config.toml
num_hidden_layers = 10
hidden_size = 64
num_attention_heads = 2
num_key_value_heads = 2
head_dim = 32
intermediate_size = 256
vocab_size = 1024
hidden_act = "tanh_gelu"
norm = "layernorm"
norm_place = "pre"
norm_eps = 1e-06
positions = "learned"
qk_norm = false
attn_scale = 0.177
bias = "all"
tie_word_embeddings = true
parallel_block = false
init = "trunc"
init_std_qkv = 0.051
init_std_o = 0.0114
init_std_up = 0.051
init_std_down = 0.0057
optimizer = "soap_variant"
learning_rate = 0.00727
beta1 = 0.95
beta2 = 0.95
weight_decay = 0.089
lr_head = 0.0135
max_grad_norm = 0.5
warmup_steps = 200
schedule = "wsd"
decay_fraction = 1.0
decay_shape = "linear"
final_lr_fraction = 0.05
batch_tokens = 32768
max_seq_len = 1024
doc_mask = true
train_tokens = 100800000
max_steps = 3077
dataset = "wikipedia_en"
Each number is 128 + 24 x the weight over the matrix's rms, rounded and kept within 0 to 255. Layers, rows and columns count from 0. Numbers have three digits each.

# layer 6 MLP down, 64x256, rms 0.164, rows 0-63, columns 64-127
125170086157154126157127143173165141159145123110135164148138092160125164135133115118081119128126110113157103138113146141105112115149139117113149129161083104132132144102153116144121148104142124
134111064113154115142109098147116150102164134114152097106107156124173130123131167156121154125063103110089138124129115110101079128133092146089143106129178134100155155118129131200147114134131143
122114090173143119133151078129110152136076136115138127133140135086139178133100108131107106151133105141084120138110107114066164136107102104135090147124089133126178120124095083106164136124125167
147127128107132162103159132117132119171138194116141144137124114131101089144127127106118164124134120130138079147126136111109093157140129078106142115148142105148101125125112117111144142161123173
128117110108079156103109141154172140141115150185133118094117084154196108080099088152126146147179100168107121147159138114161109112134133095105122133132103126187174135121123139132155114119140127
098141141121135092098127116168121134143131127130134131120140110128123076086125141107137140097159151097104157156121120121127122111172127123139162106101122121173114124179126086086113122150097150
122141160125155095146102089137097200110130104139117115113123121120115104096120125150162150147111138125147102136097124137108209089133098134124127130132146134101141141134096155105114101136111139
132101140093108110099119115105137080093131146156140116096136155102130158149119104112118112156144105119135120116139151199115115151125121148155118146162106137127085152125137159131187104134146128
136146072159104120152109123117147100127148122190099090121115109128136144116151131116122101089167161110129123108121150128134154110110130121107163125128142108115089122107095151135102128138111129
128115140124108112111120076132110107160117121086105142144135125149143093145091121121147150091129114164114126152127143108156105158114155172108110139099106120102133106155151105162128118142097139
128116131101109135164133119109113116142118149063161098104139107093132107124120147111166125141070154134089132129130140145135132096115143110128122131126121111079154113122166111126098133129104102
104119138109134132101113091127116147132108138136109129172140104126130122138101122130110136105137156127102103132112090144110127134169156138108158115171043164134125109147101097128146138104118166
132159111164138132113122092115075142137149079161144111145121139140135149184118149092142107116148106111116153084131092143130099130119135138133117134116154143154151126113103109132099100113119127
144157091109130129103106116118145116121163134161113125118132075137079124101154132129113124078143113105146154155144194151132121111095143138122143128140131122162074112096161153144137094095127105
107098173115155117123136107116132156144125108127107143145105079111156117101096139159166136137123125120155100134175139138107101161111080118166138142148159144102119124134129162155133124123090123
124129123118128123116141134118110133139136128120165139146129119125133139129120105132143118113159137136115120143129135145115115148140124156091160115138134119100130092156127107099152129117145140
120090156128117168126136124126109099136126126107115124141165065120114155166127135162134116163099126161133141119126145143161132096110132123106115128139105103133132119140131151132137141113099124
139133095059100142102114129109120138130127135080103137150140120112110112158081142115094096122159143150140102115110147109121114130153125127163166158103154099118124123079136148133137163140118115
147182138106127113126135133125134130115103123110154139113152128118128139084139122131092119114112131183087135135147121091112120099133113109093150159137090128103148126150150120140132076126140153
145115113132136111139092112131122116147145118166109174114124128120159140159081138095124114105083131145142116139108130181109154114081182150157091159129128146134113129108108149138137134105132155
137157096146136124135123108106077152109131119156121153158109109110139095106154109090127147165065155116169093153115134136120157152132123145126134190152094152112157099099104133104112109174117125
161150133144151111146144129133117160091115122102149118113160156131141151124130124097150124090156106154090150128116114147115155124146109151168170120130110143081110125144159094158151139135159116
150141124118183123127165113126120144163169117098126156136135122140083128143120128160124122104134085110157123162120118137135112137138111146139143137144170161140154132137152150126130151154148124
089138076085084094141150110134152149105107151140133118104167149117126106156095102120145164136108124147157127109159156085107114141127083124139162129117118142142129103124130153108138168164107146
125116169127147100146105096117077164124127142116132138129087113136162100089120134137135152123145121092150120124129175162149065100148119110094126093175103164150117135157117165120108137111127169
151148152137097124118157160127165151151158116106162134128116140120140151149183111138156147143118147134120122166141109135111112092109157137110139115117145133066187163132123121142127142158110097
114121079157144133142175134102097115135135114179121130128091120072147136142136155139129108153127192118156136159113113135128138105122153099110104144121174140140142159123128141082126144109107124
162130137131142136062118098096100117118131148101128114127139110119115141122154113105162119164122116110169146099185153125158135116132157090119098165125119108095131116125119170161171123119118139
115127117123120155129113127133133130151143103127140116113143186102114137133134127136121119123111132092126094153124112136127166118106102110116108126131148093125115117115104103134133128124112129
120137136118153156106135124187105107137110133102149126153122117137138097101104135114157161100098133127127167106118044118115146077153152175116117127158071124119072100149105110073077148157097148
102130117174135107151118092098152134159132105178115131152124104181089158112215117110099141150106099123131071143128150096151122135110122134112118132132097121132110151110163115167105128131123118
097148141148131132129110083095098117126123131138128132143101139102100150167153137129135152169104161127124148112117123103115174163109113116141138123134108162109122115128139130164145117146119060
119112092147102111111101138108128139144092123167136136086155148140099133165188144118108080142090128099179136133168130124116155120111099118132144152124104137140111112124135144163099134142116122
153094130148142146129144072168159136129116117124139150105157125097134147123144123130103121168102144135132106078151112105123098152142154138139140113126131152161080079129168125185090155098110178
116140147070093169099160122123157114120128096133163149138134161102167163141136141121123106150153157168140130094150124140105150147172086080078153155164113145110123199167099158138140124163134150
137115114106135152141113122147107110118136172124161176119128102113144125165090097114118136117106130103108105106147147131140055148119125155110126129121147128115129150121143076133139178091120167
160117089108146117137136107127097146166145134128153133159143119133138139104165137158177135111168116141139146154109133149164081134117134151119143114166152134106109175121124192112169120124135125
181050145202136145106091133147142115149190070123124123127094086144134170073133114142116092106135114115133126106070172116092144105122133071126146114172108131113131143116120142119138121141139161
112128098142090156104111128164130101119158109108139133134129177153128148146108149124098156148123104100159125145153080097142117110110162123137126164147114127117135123116106152084105137130117127
155141145094112165072133118165117112123132126126156140145120140126219153092114113138104135136114104123154147098120126106139120174154100144114150128167108127146125137155112122112121121074117131
120140154139116163161119153136145101088162111113096144074109092165077132091112139099112124146060136093129112149169110132155129125107127139136159124134158126134141151136149084153064092091150101
135109125112131111094136115078127100165079059146117131135117151172121098174122095140141120145187104118163163130128125128102146113099086092092133142135143140139120118130100128109171132139097117
135134096104110129137119127139111145147101109109150170130090126126184092100123174105102133119104125064103175146091108186081171133138124119117128152113142132129146135157097123094118124122150129
151119117100094096124111121109125125122118134105151116125124098117122163121108128135138140127141155176179098120141139096116195118132104146129125118144126142133143127126120110123157140119126091
110130144119110148106108119060143112119121100131145067132119133138118110142139101115149088112171138114111131152129131165105132127105160116148132100134166132160147118144117111089113103140122077
108132131161107175108144127139113137115154073152123103138183090145118163124119123111125078143143063127120140112148132132145098130129115104091142109152126151141117154122100159195134118131190124
120147143093132125117131083166145153160141097135112115099125138171108122177138088114115124095112120129118156116117086153147094181149078163150136113125125130119120100147094119111134124158145130
157107165144141110080152102094134120115126143165136129145153148132142150150110086121119135163165148117128089143080187141176124103133155102127167133119142171081113116135156160071105175078101139
131095154075098138153111110124150089123087156080131151150095160111192095106142163122112161117159113152115135110158124104121083131091141134124100138116146101107124135134095170144147152147100158
112177125132158191092134103121095137157149158137149100127142112096150138135141098075114092183125124088176060123103158148125135161112113112150124125110123122180109118127121128133118098114156148
108150141125131149113133142191129122102109096117157155139105170151136126113116157148117108102143141113137136156119042149104097113129088109069160148117169140176156123138098173161099125177114136
128079137096115128122128060138133147139162136147152162164122150125167128171172134150132136164119128109124134117118093139078111139139093132151150153109129140112104161162136145182061110144120152
177064148132141138163120095117147137151140194119116123137143149087147114175152128105114155079106120111116143155093107151174086101110147120141113112107159140116115122129134127102132113206111111
119121130152117124123164141143118143089129106141119153138149182124172098130117135118145132163133156132109149139131122114169121152119131123105129132158166135131109165118098104144119157171142104
130094096127127137140102118177145144112089171112130167128123118118102121117103127107181138149152134117080125115137064171132164149111109159104118145136134109171127142122114069147128117165127127
115135132116154133132112120133105140144135119132135157126144126117133083093091094129153115133159105149149072123119175120123127104131151133152111121127141136139146126143108092103138131122136138
109113112125103143100128119139097101141113160144132118131107163147094148154162118112116139103115133161153106112104139066126150166155071091076144190116114151133094105119117120158076109172114137
152116116112163122119106135123120135130158101175135157118129127100077107176096091095098153092106092146124151148109176136164187107126118156145129176118135120180102144127126138148159142129122123
123107141140123153163107175089139141111159099126125131127093124096114094108118172133124108104151164102140111121133106172106158089146119145099127111213142128138162146139103136115131117141118127
111117135159095115164138099115113124176120130164125146116130094196122118093089119100127111150155135148109101132130139138148124110114184109128123139178092158132127095130131071120127133119123102
131161120108109125156146121073163129129131170161127095114117072132106131127156094153147118117137145122132128135136146158096174118136127142150152096121137094095134138182171127108138157136105172
143120127165111160081150104109119121109147104097131154167112194120130185135111092122136119111131167111140107122116146113106136156099090130092097130090159131106149136129120098082185095110120112
132105200124125093153141134092123102107111111125148119088123139118129108136116165116122152102131118165120146163112160142106123118137124124145168115146114100140147089128129102133101136135122128
160127133133126118074133131128103140151113099177125106138109108127102143160111152137177157119108115136139125148173131133204159152132106100109086143104112113150118123128081128134134122101127116